Part of a small language model's weights: width 128, 120M tokens.
Each number is 500 + 25 x the weight over its row's rms, rounded and kept within 0 to 999. Layers, rows and columns count from 0. Numbers have three digits each. The size before them is the row's rms in percent of the matrix's.

# layer 2 MLP down (transposed), 512x128, rms 0.131, rows 199-404, columns 96-127
109:514478496466468511501509511493503497490494499538462515503466514519471507500493476511515512529502
091:456453521539484467498482510519493469484434493554502552517521475463492477486480500516519479475482
098:532527528473510521536477481509503501488505490501497523527513519477523515516487518479508490528484
097:482493503505519498543511513463510512479512505501499457500438536503555536507541474476461526466523
118:510512558489480502502525504507487509493509527480462512529523503541504467470515523492494517484484
096:482506541497460468464497510508514445477573521489436527510494526504542514530502498487475498492519
102:478519516504499555484523493519490489529480548500501503504513519485494548546471545504509474487486
102:469493467454465523527483463499538530530501496503492508527509478506499486516517496508507480521519
103:493482529493507459519503529491490471501483490465503478476468551502498443527524455517494478487472
103:502492547480478461489491496527480525485487477474480540531526482519555467491504491482490506456489
111:510457516507476495507482468492557491505524535551488508491517482510517518504555510518505517486532
092:501491441503546469506563501501538478481483509467493512502486486491481523457555493523468530526478
104:506492454517475533462503469524482497501513482461501478514513489496467504537469493457502458506511
100:520515511529521533536518483503461549529512495499484493549474504488532496520495533446491469512454
102:513528538499460466531524503511508488516457475524517514500533486500513549491498494497510493484492
114:476549531496531497485519528476452476538486486491478552540533509440455533492467477517495498521483
110:489518507509498543501477486527486493496470505470541510477518532464545536523511502529499477492507
090:526510552523472480499479517481551544526532506497501482469569498498528461503507508520494503495525
105:461522492515489521488497497517497457483495461536478507472514520517525536528519517521519511475510
109:531508555498515489484486481533515456492517503483495449519512500498541481520517494479510486547512
117:447470515550543500485490475506495485475501513503494464481495539472512473454480447469511499528505
079:518483497530493504537493494477469479582461524496577492472488511504513504495531463527499466524461
111:517527486496506447516469511455496500524455476490498457521478458528485482553438465528479525534485
100:489525506510492522502509469501488528525519504507517483476510453517536494538529505470531451508528
088:488559474497531523481457496500466525531486515507518502506482471498550505531499507498503503511570
105:478509502505492513488531549460558485528516493541487526537481442494501500541493484504455504503502
105:509529501510477495508582480576486522485484476535497487498529552518493518531510510489506503536468
104:511499512499493479480481558498486530510509550482515482494500500529498504505485529490484459550478
092:488504503465424490454508512544508509535539501504504508476482483496503490512514519501470513484506
100:476486484492515550527478504480482505503494529498494509540467506500486499515533537485500483503485
103:531517518481488515470484500504488476550510509512534502534460509493494467480515510540506543477509
112:492455520488447551510505488495478497525511483514520458497486523512454516511478496553537533498510
097:493513482517488495488466474464474507522495471526507528499493493506522480473497511486547470541517
096:518501505491479491547495500526540467519509510504469451520476501473505523478528490502495521460486
099:459542499475540467530480526479512483495469530508468490473502478518464516508503527464507496512501
111:559498471476524534523485510474511505481487515503467476529490509526516485499518510467509457490474
110:541534506514503491514455455502489543513521497482467459491570452485483508529515485534475451493508
095:444474505464503518488494461513487451512535495505497476478525532481515520463553525503481500505479
067:482467499521493499449533527527462537474496486503490487495495445474491517470534463450534519522465
090:475474476485437529498515503476458501507489525456491497441524536528492477502556498490508485479506
093:515531534517522485549480485518501517493505499494512491466535474537507472524519525496514522508550
100:481497474513519475489490533465524497534508489441485511483473532492507494472488507466471499511462
100:470449476451503534481502534544493541483503528526483494468504496536490477499517557480491527501541
101:523517507515533488450512507498507499563494485500464487474478504536501478498531495532463489483519
113:490496550521433503508517495505483492496500498547477478501489523527479534486458509475495489510477
103:491518415493492517538509491484530535479541487471502515486489465548511533534508469496487499489460
072:504515467490526466485509500513501515440490470541499490518481496496500456531510507508494528474455
084:512516504493491489477478495473517512486483477510473518498537468511488477490484532479496467515483
086:518509463496478514445498519455411508504508499520508521488455502514529533537505493505528514522531
069:565521515452475457556518514521489517511491500511475502498505498481500449483463526524490500494576
104:476469479441501519529533509478491480492462536544492512500536468464465504471510483514492533495477
109:508511497515501488566522448546514521530432493508529522493490522519477487503538461522492479480459
100:474532518506483531495438487492457544522499557511499513504510548471534544497481469546504487538505
112:489523486526505492485513522483486514449522496515462496528525509489481506502472449490482524528532
102:451469497514473461471529515518495519473501498457474502494531519547486504523477459518510466550517
089:537479518497490501522490523486483476476525490486506523502490542513500550487531497490534523501540
112:499495523527478484541527505514473506509524493488504531504527470535536531492458489536521492531490
097:527482541531506523538467503496480480483480506477479478509491530494513491494483484489563492505518
103:463561498472472483470497518528496494481423517539523500510505517487502475507543526480474504511470
098:539538483479506468500484448456471486485529485479580508497527478510490471556483476516461527469503
099:472490445521477558520512536508454534515530508502509456514484464512563534502506462495510516503488
088:486520513455496479514494474505520535529509487486482506480510475522500486512541494503488483537533
105:471516542500550486488517480502501491495456536492479501485462482485488522516521482532461503519507
099:499474451444514491503467513501495497457508527522529488498510530512453520501497459517503505486525
104:507543521470517524474502505511543499462510467489503498479500517465512477496542487513503533539513
104:512509480496520477510498503520534545501504516518507515470499476505501462499523529494502490481501
105:464505514525546447504497509499535507480481473470493485476482527475495469488520517473467505512556
098:527519521473474508499527488504508570538467541473523487489499535461510500489483508446532511475462
119:513531557500539498455488538499561451512472541475511506533528481516530524508478490469526525495465
118:499544478510513508541477478507505478497536496536497508508541501491491498466493477515507513511460
110:526499461504489510534543478470529483513474517505511435512453513466469475524506461520531514499514
101:483479521477500560470523472505438455497528493523463529499509484488501502524528534503486481472484
097:524496518438525546485486544518493529509550501492486489461436489516517490473508523488505444514500
098:465539545489487508504511499505459462507542526521515514456502549533533506482504487521506471469483
102:514494511492492464472496476482510468472489521506539498506497528521497536513508502478499515497545
082:496521497489493512483481509528494524545501476482491557518494496498496487542483510538510519485533
104:475488501507469503525493503483525462508529491524519520463504483538494512503486471517497456486496
101:509527484453529480501495513492476495490532510519519482483535464500517491511525534507505449520488
099:504479515474478557485495466466487500517506503515493517492505533540519476512432457487512502495495
104:485486498484544490524520525506501486471539499451524515516477501523562496530490508536485483489499
102:475481484477518531430528518536585484492504471475493499465471496520511458505512503502505539480490
071:484514481509495504499449486523452522501506564436517515487537460512489510519499504501477477460496
086:507478499448474484505493519470485559479500490480462541493460479506523479515507493498517507545439
080:473557525490531501465466480497525532484490465442487506470514529472534492509516500465542514497523
089:527536522502492526484481507503538552506470439499501500526483524504489560505498494490457453492475
113:497476498533506544483512484495469483501476491488515547562501468520489498469497506498511521463483
107:465498504502479474497512454503511506436541495485545491505505520494523515522505548502515521523528
108:485491508480464461491527450504465562537525517504501551460541480444475486476498513439502496501514
113:507494519489520561507512488495504532561516478514527520475484518502505497499466485497471512505531
073:469496484480500558510487517548497504497514430502526505477511509484501510487485527460517531478502
105:474466469497492525484475517486489523508469541485503480495552520481461473497506516501505555545453
110:478484480519473499558503490463504510520534543512494529552465497537517504522476490528535521490476
085:489519504493520476492478562518484534557510480518475498518527469531513472486530467474471489503495
095:484547506518492503501447523519530459501510522489507486524542487520511559492496508510500516520489
104:504496460501486521515514532470498465446466479509465501545508480495493496534527515509497494509474
101:517490481498521468561516545523472501502493522450512530490486496479537478534484514492484486526476
089:510567524504486505522513486523508526476507518501486485488496508458498536508518518559475492471477
106:490526484476482470496481542506497484480499528497478497520471504475505488526453452488497531490463
095:487492490494511492469538532475490562470461477491491500544491524483464495467508502488492507484510
105:539495476504486535483459495508482496543545517471531527462517454464508446538524483510506505503512
097:490493473503495466494511512509496471507521424464528478454476530485527497477458541480480514507501
116:516455484493502477478487500475486488466510491486527506436494547485502478484491510521501505509483
104:484482525509534527513516501498481512504504501539481489568516493491503510525496478483488499471532
099:500473496528461522467520481512509522502498467513486529491544539495506522499484520514452510502491
103:501472511501459477530523480489459507484516506501512476579478499540523479538505525505512468540526
099:453493493476506473518497517479544483471511518466495478523567519514512525513506503490501470524498
074:467511524515464547518472463508486514483495480476510520486509516505512471475506511480520531518508
075:460501499511482490519508517514488518490508512504499501481540477514461496476500504483493527549555
098:487474478470467492481557525460505484510481529477513478494554498490499513517496512492501515490463
107:501512576497508529500483497471522447487510515525510478524502475474511494521514507486502508470492
102:498496458523516492496465515447517520502536494477524492459489522487460469465501508538497511468462
093:552551510486475491500476507487518474469526500480461514499541497564482486510499507509534463538513
108:502462530487529492495484517529500544501521485492480526480541489529503527541482492506501510519508
095:504494488512441455509498504541481506491513499484510496461526520551489512479515553506438496498465
101:488506508530521481502480505502484476450494486518506516474540510536506482488503479502537511499483
111:448499466506513494500572458485467470462531534461468531532521531489473499517501505493521540531497
095:537508504461499514484473474514498543471443443502549435502541485526471464503530488517425498522541
096:522471497529450504514486501498512506536472456514512510525539500506510489476486498545531458483507
104:539541509515492532514486480497515481526521521497510519486517506505544456490491508506474532496568
098:507498465555474481518493467452481526465507461519506469458505508523476508496491501510486464538503
108:518529479461484449487475524534496482507463481484551519472486519452467445495529511532544507507482
098:528488504563445510511488509498488528487530459510487564514489507551503492512461448538486498534499
105:522498472502489506529466533520492526516564522467539504521511458471519499493486513488537529521541
095:516500532491512523522543486535509505488506503498526499526525500469483483528472486470486528507511
083:535463522517511496438466505502495526495490493471497504493521520518548511493505480460507488467492
094:478489454456485502562482516506489504489527489496492489492494496488496480525492502540502504464526
114:497517482496481509501519502497496479489498475507475462486523459515469529458514482523523506460495
103:532512490504530556559527486514475507512466519474503521493480504524489487486481530477567496563471
103:453483554482515530495495511494527431538519517517519498501490495479478447507542540465476504503491
111:508498461528493497557484493476458460497507507492480507490549480477473543477523508483498533518460
110:469464490528488496467491564516507513506501521503464512517509548508460489453519520492485520501547
110:535476513515535499497529494485467485474533508541484514480504504508494529512497538517511540510495
103:544543489511531490492535489532500537520517454519515530531559496527472474505481518520506526486518
083:501520474532528495492432496447542487490486494477518525482514441536504509522499510501510519488484
036:491474537520500482480474509533497501534483501487539479522515479464476559490513450457527488460490
094:499505517498523493546502491468504499522520512501470483490459450503543513505482488490501465504483
089:486519475496492505483512494498455518519503489471508510503488456526484518522519472499495517502515
093:495556517478520497527513459551456511551512509500537514519530474507494452540508507475530494551472
100:521512481539483529486517509542488481559506498517488450508447490527500526485483489514486474522502
101:480519443515526543464485493504496512463488505489545477471478537508481477531500534538519489507502
090:488471503518503510497472491470494536463505497502436497502525507498506490463499516513516477496493
092:476498547472473550445492485505490524506535541532481517513504480476548535488547450505513455489511
109:509452477462513541500437496485512466517484477526506478533497517513492517473526489531501474568505
092:493462462494510497490536536510482467480493477530485428518472519518520490513490556483439532513490
093:525523537500476501501483511503520511496455524492509492500481481490562529519460487489512480493488
100:507502489513479495517513511539535504478503454528474500490483495492491473456527511499479513473503
121:505511503494522479470524487482481479515490490490505501459515548484490527476550513487490521547470
115:512500485506498518488499503501509485448464495479511474488495482505523521498527517508484502540458
113:507534510492511547450509486538527461513488489547518494487456526506455479527523479491459527490489
108:462468518484570534484480461509498477459521483494470495516451483478482460463500492438548493519471
098:489477474514518562461515526498496485475436501521528467508480492537499487524472539492501494536522
064:490471507500460503480529494512488512554552519492483524475523517480515487498492499467455536562515
096:515477496509497498490524532470517497499510504474503513537518526509506423522516528482493508502496
108:484484510521506542520487472473469490482498559493524497469535491542489514523494500464487475515473
091:503496503519504508479505464460542525487523542480541484533547487488552470502469493495500520551462
102:467418501488523511471479531473545474531529524462512505480498484451481494484526482490488476489451
100:480484475494476475471478480515509465497468537520486498479535492472492493575488511482544529516448
103:486533435500483512515502519496441485448529459525470502555523493487529469512516523488469477527486
091:530469523483523532501497477511517534484508475480525502518505555528559518457466514487497475503512
092:472473565488497433492504514472507495513465506491483483492457494499511522508470515538536516501493
086:489477516568449520519484499551504518478447465490491463495487514481513525458464494459488473508489
118:481488540511502507510506510500558487525486520498531483490471517540445548521450535538484465497533
092:528498496522473474505543509483553465474434516524506502499489522480525478503491538502507500493507
111:541520521517484475464477496463489496486459463516508508508501492443518523493544543489458472478502
114:521499517515471478493538528512508497551515528519491513478516488463542526510466506483493488509481
109:528519515498479506487454471543474474502480461489495496549448498471500498482493485471492509501517
118:502465486487550463519540527483493518503482469484471492513483451470479501486492503515488480484462
108:476518517499503538534456469515536532528488528496514463507502527474508498518520492506538487458483
110:570538500509534520461507483495471499522519494482530543530497477480513519528552490506465483511529
092:496524522503486483433502460493493546499484479502514517441491451549539519468528550502508537494492
105:450471516500487518484493500494453501485486536537517498542473506519525485436493499502471542501476
111:503543493486486489461554456501484501524531513499519533489492529501541458509512491496520485511522
097:485506463460471494471492460476546467493528498515547526481549514498546477501532490460506520531479
083:431501495479485462521542502516496510526521494472513526557532492489465475514506499528519500483545
104:523515507525475507497505477503494467492490476475506496437482472535489481514507564529472532498454
079:489483521513517502484553510482535501523488516487454544498477544483492490483478483537526489520472
082:513501503468503463515481524564464572512466500502481505515500484528546511500487533495479527499520
109:518510455503526465514503539541515505508469521508467507494542485464488531523500484468502476506494
100:493535513445458485465496493487503495513510475482464482475497496517512445503476521475467506497509
101:484524525525498520517543512489482506527488525491525521507499517487475488495543504518477468488491
106:513505508503467528496491534455461548501474511487491516515508493476561499478509481533492483511498
101:484480477512498503500511451485496501535492513493447537488467508494467507476477520469486530486490
091:492522554506534470536523459485517508501523491498478518500528512503454446473489514482520486507550
100:492496513502494500478462492488542536495496499510488485486523510507465493493562534467487503513486
112:466505532499480503528490480492502467510530488508492558515505470509516487541508538498513475511503
091:479486498512564506500478530532505480485482544471525569478513480481496523524507513476489483507504
094:499487510558489503504501480476502472508463503423551492542503500534493481549514483488480499516499
090:525478495438480525464464494470509490477473510494532516496519509500528504472536516497544501502500
070:515508511492508491496465522527471533539566523543505480493499510523477497510523538515553488484546
111:507473512573455501512496512484474485508478495501465472466481480487520483505486508509482472502495
097:495515480455547472492486500462503573490507504477490462495552532508476449524517506516498495522537
113:442543475493503502480471494507527466507488514452498476494495501525484493481525486507520514506502
086:489507486499472488497480525501467546500543498496505491534490451556487505539538516500487496490492
118:477525468502526476514511510494481526523462541521506519526516496488460537506513483526519489476531
115:544522490526535501512527482491558461516526534463544527504519443514533507532517483505517540480490
079:507477480514496487483455496550500468482481505530444483464493519498503505524513532526523448493513
113:529458544486551466497521510529437525485531527496528501481483503526524517503471522535503531506532
094:503506492491499494466517548471497506452488539490508492494547509520492515502522557513527488498520
091:551511470512481500479513490486471458486483439535483485534522457524512510485495516485517505548516
092:497491522536488481446528472585454519538495540509527508516538547511494536503494492506493522475486
095:485487503481460514504487521475479506474494521497524507480486461525513475497490513474558518527541
100:484485501484544493506521548511519504515497516489484503500472468512528469525487518544454514470531
106:497488482517485498517500493517539542495467524544512512496503488524526522490470482500467465542489
102:490499523498493477472514463544505521522520516515531481493547473491525481468527511500482512538494
098:517516489497456525529510469442493509519523507470504495480503525480493468486455532504513498490487
097:477521533507498459450513511529501511481479508492477473468487495486545500512505472524509490423506
# layer 2 MLP up, 512x128, rms 0.147, rows 200-404, columns 96-127
085:519531474506510516531522522493536543497524494516490465551516560506494484528497453456524508525540
093:506503540476430509515487529504530506487500516489512494522497476493516534480544513464444506463479
098:498508515544520510535534525483532502515495480473507517484472544465471510532546522459514537516529
104:529506492477498518522537517487460488467504475475544516542475480499522495518490479493509524522517
093:508517439527489507539496517497471498470509501489506522555528526500495496509507498504453521504522
094:509461492478503523511525471468497545512497462497495543513500498487518519507564498477518528514492
098:540477485538481497536511544495527535475481487504498502481487514514502474484544468508481470499454
097:501545470509511542499491497459487512488475481551514523497480481448498498478528499510530525472493
109:529506491515513489497477486500503540492499503529496518504467494495492541505502518535527485519491
104:547489535500517468521521501519499489470459465440505511480515507511482520519456481523494483512472
086:503494491482541472490494474478503498497531489521476554526470515520459492500510512501520467552487
105:527500524436516488436495525498527475488480527491524547520515532520502464476512491501513470499484
101:500500502457470494509465525519467497557508498524515511515466491487454478502493522521520506501460
112:548500460492505463496451506474534520496563517499511502531521469496500462531477462498474490454543
108:554499516506458479527495512490527543452481502467507420491438523491445482499512535538470485459514
113:511553494523468503493516514493529524453444525462488509463467517454549506498480512512494451521495
098:491550509492475545487528489473495450512501480521512498503498515480545497495481486519490481480523
105:534504552518509495542535501539458497507445494542502513508430484474518542520488501503471502520513
106:509502488466515519531501483501497470530548517509515478451491511512467535497546543484489459492505
109:495500558523511534495533527479517489478537488523495484514472531552515474486493498495489515521516
083:533493537489495494529537495486534522468515498536453519515497546493466485512497490466539533451506
101:483499484482457504517523476494480518470514521488494530512479469509490495512498495501498447500462
097:492483486502489481522478493470499478490510562479513500544530505467498546513507517464439530471509
106:526535490481465457494497494509516482493521509490509536495515471506559511451563497488532480497488
105:508496509517487503509468482496507506530482520480499466486493487521458521491484472492512502471506
102:440481494495455523524527526495455474472513501496501472564546538478457484484491479546495505503483
112:502520514505539523472488506508551529458474541485567507483505500459513518494472507527484500509435
097:522483493529489519479494485489462535472499509492478492494481496533497496437543523472509519540466
096:547487472514554520459560485491485486498504459481542503480574478528492533475509501544495502488515
092:486516520482537473474485476486510485512489500499511518487505509522510478481529513523468508507444
108:471497511507502475489484501507511518492487459487466450518513495520443515515504455539467449536529
104:454492472551473547448523474544528495503457471512503512536478510503474450508481465514507542482497
079:484504489552491498487470489508500553517495479528493464514497559532494490489494532531464512488470
093:545459484487512525515533478495484476491525502526524497519469551488498456497426485475512512491489
105:475478501525550481508508523510473460496493495483497467476452492475467536535513539484547530508523
098:490526497510471517441467456518501521473538537529483477513498492491480455498506473536456484510523
086:505524528502496491551497503492524470479469490461452513532514491447490515441455472475520449479534
065:494554514498522476560485499463528510501530512522521503489509506517540497524486547522486493464513
097:484491529478560508532483500478497473541459511525501519565518516491500542499445513499490542509503
096:514528490514462451500511488511492453486508518500513480561497437484486546471468486505506497537491
106:532511518497525533521541527492508484482534502533510476511506506469521469503487515473468490514453
101:451493535449521557481480465522493480442454464481523526474533529507469439461503497474505522458475
109:440483485568498528493492509468508521522475508512505520540522463469509519511490466506531497541463
115:525478530486454485472498478551509504506537506495500507476479554528494480485517474494527479489486
103:527478554537509513516539516553545465495486486502464505508492512532467522501479516486489490489522
069:494492539497512464514518529498519461479524503506472509519517490526549532490500495465520468508499
089:539498489497507472517493521508463512474539519506469487468484494475505506492514476451514488506489
093:474493505516521490494473485483476502471541431527539484549511522464496468540425477483480516507512
061:482488517524521516473494457528516484502508491515494484539508492491495515523533534495504486479486
101:522506507485490493492510507512488527464483467526483504490493478467489510516481518487505548497529
107:483541482497492478492540498503506490501512512500496469473477506500517514454494489520486471462487
108:495519514529489487443555498512509520498451487538490519525517516451526513517472450511496507503523
113:478486508518504493452543500486476526511528482527460533513495556499485468483505430498511513517533
104:440519501512471474467461481492459497501503510437470506495491501513470486506472446528501449474519
081:497489469493529511543518520530479527516513518515517519513468489525519498515534560559486534481537
109:473516462501534505494530472520514461467490505460451508493458532494492503539517504502525530474509
097:489491527481449516484486514469452527488494508514515487503454501465524488506504452520515493482466
108:515541483502545525503500477478500481490547489541523489460482518519476481510480524502515488513521
101:480482521524527524482548482534417525491503509489474494506533497491511554517542491488485471537535
098:464514525488509516516542503459466506501503490494479471500450479527544515485457495494505487525568
095:486576506508510500477496488495449446535486492501554464521487505476532513514458468502480496529474
107:500484517517533528543506528491535500491453520529503478481515444476502465515564486510476512481476
094:487466464495526525522494492469531544524518502511582459534502485457481486465483534530526484500516
100:496505494502531481495523530496528500471470500486512459479511479522513524464531518490538540531518
106:459507526501517508489490509516490516494496524502523519504490513501446523493508467518531479533494
098:491492492549529520503503482483480535466460481485497500483453535480501509530454499471478522462508
103:488472543468502511484453498515483522413500458544526538543494532507483501462503515452496515527555
113:470496557499466509462521496475520497510474462457511530523524475518521501521525486455510544504479
110:464509501519541518470489500514521512546511472526539485503503466456509493505468532512519526463493
107:517526474489490534531513487444508490519524508573473483507484479505476549494460517498489544507510
106:483472524515481496476492513486491497497523495508501505520478525522468523520505531500488498473512
093:522501517484533522506528516481433516510497489486484472491501476485480465475509477509471527461501
098:503473495483511536488508490517505507504478504503499500519507532533503502506541501522489502463483
104:490479454546503489480534491474478537477436511534535481507523509484503487511502500439483507478507
089:487474512480550509547500484472486539500511481462529495485509536495547460459482509521489512477515
106:517477484496549484468473502459540523499535490530514530499494534497494480490525523535510488459486
104:477470447496480481500518479485550497516506443501485522526507519450496495523512478456510496521546
094:488487510465506499485494484528471463498508488474534472482508468534508505481541489506499504489521
099:503503450478497520529529505504450513523489460517506487512525506488508531508498505520497528508509
096:513491495502524483526512500513530514495517428523494519546516531476465558475509523481522489521512
084:496462523497499474458517520481512492489467487529471510511489522500472500527485459511519498532515
087:504505493537515445503537489532561503523514452499494463482484549513507477512491499486503486515529
083:505489501515476486491568503464454512492536517487502529537485473490445475492552507460499460488498
088:518505493502480478435557505481506508472532521452515461484530515455526527465505520483501531535491
105:464474495518467543508553522510518492545465483543507514537453493474488495493510501518508548496521
115:532486524504486486464516472468485459496499477483503488508493496483501500482477478479539497502463
110:496532510545491486505517480469487530540487464482439515429463537522464511481542483494524469454488
113:473503503505472520509470464488509537514496477514544543482499544465487508548487504474511543483504
072:498490496471470433497504511505475518482490517461493494523502486513512505499499497507478461570495
104:500523465506538549505542485485508501467497516520518536495522463490525530530504519493449514562503
114:537539497490496501469518498474459500502433514488543459530512504484490501474510528482554538508564
086:483513509471482434499488510511524446465491482534512493491531505511502494487542508568470462471500
095:522547450527495510500526515472556476492477489512507523469498526528496542489499469511493528455522
106:477509491507501535514481557502506558483527498572505468510468478465499547487494498471518501544532
100:456507522514521565528484499520481450462472478495529503478487517523460490503503524452523496513551
078:527471502477497450517491510466482485529464499479509496508480461514504469525503491492500509516482
108:493483511541522481475512515496499465520488458466494517527500478491488524465489518489511529480512
092:491507490460496448534507517514463505456486497507473534460476498508483534475516462504492529540479
105:505518519487476504495515495529522460495504489487539457481541505520510479503470483500516489491469
094:485518494508529538510464495472485486501495506486527511530499466482488552489529500513454484449516
101:499489465526516504472519504491522520507468521490486511498514499461515514470528467483484499492488
110:538522538511501521452464470447506487502520481454496499559516507504537505510515492494493480523508
103:488515502452524516527482501507536529498487519530530473484483462514456531480510490523498498533509
104:480503488534496468525478493466488533469431487506497511541508494487513487547507439523481503529522
102:516538510526502508507522521466524496497514530491473508559524498523488470499528491531518486504500
078:556511509525513527516474510515480481499473453527499471506512513487498525485533476510444533499450
082:485507482444524511487523533534514499503477498501497513503476520480550480504477494503469490501449
104:513451559482485514486539545494478505492524531475508496501532461509501476544533465471530483553505
097:537525516505504487482506470524496453484505504506473469494497533537496531488529478526503485431516
097:502467533505469535493516490480516505528491557473482516527495500515513498508462456492506465526543
097:524472490510503462553501467451470506539511505476514472465463465490484497479515488516499514511511
106:508537441502483528501519455510488479484530474545472518508462521492475569503503515488531479507471
102:494512475474495533516521496510540524481483521554474488501517512497535472468502490489467481478482
100:515510476492473480509475504487517526453505519425482538484511466485518519504461461533517487492500
118:506505497493495513505530486495481466488463482477524516492525523511480509490527502483511487501530
100:514511508470497535527498481508513479545492454461533468522498518478460535472458497503514556506487
105:496481491489554459535525490523491558534510514510453537489473477494514479503511545506532534541476
107:523491503468508547514504516532473559491526479560465535477514497498500511500496517546477567484545
090:554454481510502482519555519491514496494530477512497513474490514503507518494509463467517507501515
106:510506508520502481546493533512526476506457453496501550541574495478527480531470510496459484497496
097:471537498464500466497547531502511499475474466484535449548466505510472515474492449532511517464486
104:542535482447514507568491478482485556503551468466498482491527483475486467502551505560540524477526
077:531560476511536488467528515472459498485481527477488489497485514491528507505466517519513498527499
096:511526519556505498560491552512485486464501530524482498500490483522490509497512502537516478522505
077:541498548558529495536517519513512505501505484483481475506520490468479494535503456536513459500492
102:513499543516536492513533503489501494464508452485502519477508482478510472478527500493567479523502
103:503468482521537548510516485518462553501507497447473487473499520506493454473511499496509520485501
108:521477476499512455511471469462463533481507465503504535538492468471492547513452456503516551483490
107:510499499539448481507506517467496495514485481463470503493510485502501500507530451550520462501499
110:525527509514482463526507488533489543481501502483457434494485472519476509462480495492549491461483
103:531483512465449522481497431444478506471512463494501486484494487495477475519471476523467507501522
096:493524519471484518491531497501477476482456474504505471525513490505500489528497517524515491479536
099:523521487548461517475485527527493508494480493507505511516524545505466506461505512512529547510503
037:477519436508484505491535501502525473487516501540518507469511527534508487534515509544509482504494
085:519466531487463482514506517527514507508516452519488513491498492532506467477486509509492510441484
086:519519503490505547473475511481501514454514527495541534481532502488522521516519503475498481490499
100:545441489512466524479502542511482463466502511485445502497477473494505535486559484509513490525551
095:485480534530504515482501494495500472484509491480513473492508461506490520489531498498465462534518
094:556483479532538504515494514544511522512505501532503543495498488488470520463531522484501448518514
101:528475470495481511520504463518467527524532507460505484484488495504450467525515504511515499521465
110:529474509492529554486535525490507409495546505527485523516508549505527540481537483516514523506467
110:529514507531507491456448484467467486465512512500433469482492546526525512514541479488507470489497
098:506506512502498486512513503513524507478495514499529506516549500495494487483496502497566488476559
096:554581521501505448505528521494489501492477514468468473469473486499532513526525448464481511484539
086:434493494502524524463490490452483517527512543533511485504510503446473512482499502519504486455484
119:502497537516464467522481510501474489505494490554511506494509509502464480472523496500493468472481
107:540519512490523452522522494475476486519491515498493490485524487514465471531478459503511498488489
103:498501510509529499549507476480489508511479507471543540437499468475479492481479535547504504454498
105:530519531469488512477514495529502463499480460503473468476456506514507488471518511509474493428457
103:499469481473513485502517536487509525487518512525470526485502548464503526506494487509500497449494
068:499468472470474526471514504529441503470514486472522497522487480500476483502503461542512556528506
100:487504527485471532526486503485506517473476517475548510515533510487503477488503462450500498467496
109:506540481516535537512505533490485475467501501555497487540492522471519495468445563520541493484459
098:528496472554499513505511450506491499499499533518509490548491483481498469452513507462493495502505
103:485471499471509490475520559519493469478489515517553478498489467480500500487494458525496485536473
108:518494537527516479454480507483517540512509507477495513456515523485511507499539478467476494504493
099:511479486506436473440528504495531450496510517474521503500492556482513516534447497496529474530499
081:489495493463535457523501489493536497484537508523498539521497506533497521509518475477532492438500
093:490496508504465497494520479458490490509444530531513470501515521509490522486454527508490482537510
091:504528523487526488503505511507528525499528499501488496538529506478471550524480512474488467516527
117:464465501491507513525505523482487479488480508505512486486484538487435512490502480481545534491507
092:497512472472488536526484430490483460472515535522555463520486489501520505469535548503514508520469
101:510480507470503489483483479545500494485493487528484474503489510494544467531562516514459523500452
109:499503517460479472495449505500460498502516493530519476476486516546516503519497505531501501542515
103:498475484472494515515485534479466457489501482462536539509519503486478468489498539503500481511498
101:486532457493499473452457472461473510471481521495472501518548449498500514480530490529524434550488
101:516494483493502470525516507471467486476548513490513523510545512496523463430523481476535505525523
106:529514489520514516486485494523512501483500566483477506494502500489498497505495500504471481523500
092:468512480462499490472497475478480504494480504484491471453481499569519464515520492526451521447513
109:499507522495475500519517501449502478502476484533478493531557542499478452502501537505535525473487
115:510488511499528529529498555523515514490474494510495489503509488478435537496487508506497491498463
101:475535491542489482511484506459479503507525482511463510476516525516450519504454485491523527463529
077:519529540524495512452524506532506479468498481549506513485503478484498547477518475510528487536500
107:478471468535513514459473504496495531513493509530502451527486514478483527473502524509506479518466
077:472514472541454459509449461485490493485525534470506470492506511490476512508529478504461507458496
087:539520488522468468483499453530530509523494508467536479496520450475562499498511457472516474487493
111:487503509542501508558466503478521485487507496514490493469526526495476455503505491484506497488514
113:467537457515468497519504475477556519473473446516560462518532511497485506490455494506515533535499
096:488487493494522505476515528534510518486490522499451467516486489504489520523467548508469495463483
098:517517499509516497491511487525527453474489483554511491516496527525458533479474480479486491501484
108:491485507510494511544529516538519488494520491476545508524508548486531528488521463519498451522525
091:532510494489494480471544525519518468512479519517455468545483532516472508515527503504496464443517
095:546490498504515493505520514533535514506475473562525490559507460491462499473519489529478498507517
100:511472522497528464460488486439466521489479519532473512510501481483487517505518497509497491475493
092:495509469522443479512527485518474484464510490518536470477512522464507508495523505524461466461498
092:494553519465521478511499477484490477493523461498438523498533487506482502497506521483514465454523
088:473481503505492466480528492511531493506499509490504479488490524493506540567504494505455507512523
084:478506514474454540475502492456521509482463520467491549525464527483543503505484478440507517524547
110:530499467496495513497509503494497508523489516503497452487501452497511527496504519518544502507503
101:437498507490562516557498508492504511516482482461502514548473517455482555508502527481519485485504
111:531502476485519449547518508486472532507503527505506526516522485475494471520494504497474508485465
085:519458471497520531507502503513533533486488520498467492507497484451471516494446480526521512506523
113:472484502498513478506535474522477526493476511502435448509489491483548506466484482485510505506530
108:487480501520523537484500493475506488514494533492486513529523506490532506468465511518471473491482
074:503564472507452563471486536453540529511526477491529537530497510498476547480528501494486503542531
118:513478517464541518481512554503542479476485540471544456498491508538507504471508473507516528532483
094:458497474502501511468463500497486510515481512490530466488509482482495501507484496522521496470496
091:444501495457510491530528524511510531503529514490481583475493524493489490492523490433535521490508
094:491499486472535492510486518508495530500500484518486501467491503494492515505506468516535479482544
102:499501558529514495491509491473476511526517452552493489487507541488500519450494474500490461497491
099:505518473503508498486497501488549503519514522516518441494444517497511573503543539509509524504488
098:513493452480514480508533504500530516481473508524504494531503475481521468529524451456474516485480
108:513471520466499477533477511478507529505470521483444463479485512478487479521528477483498549475495
100:465510515512501527504515521511462502494471523496504463500488498528531516460490484534473514530520
103:504503545494505514511506505459483516505504529512447506542542503458465491541466474472510463499468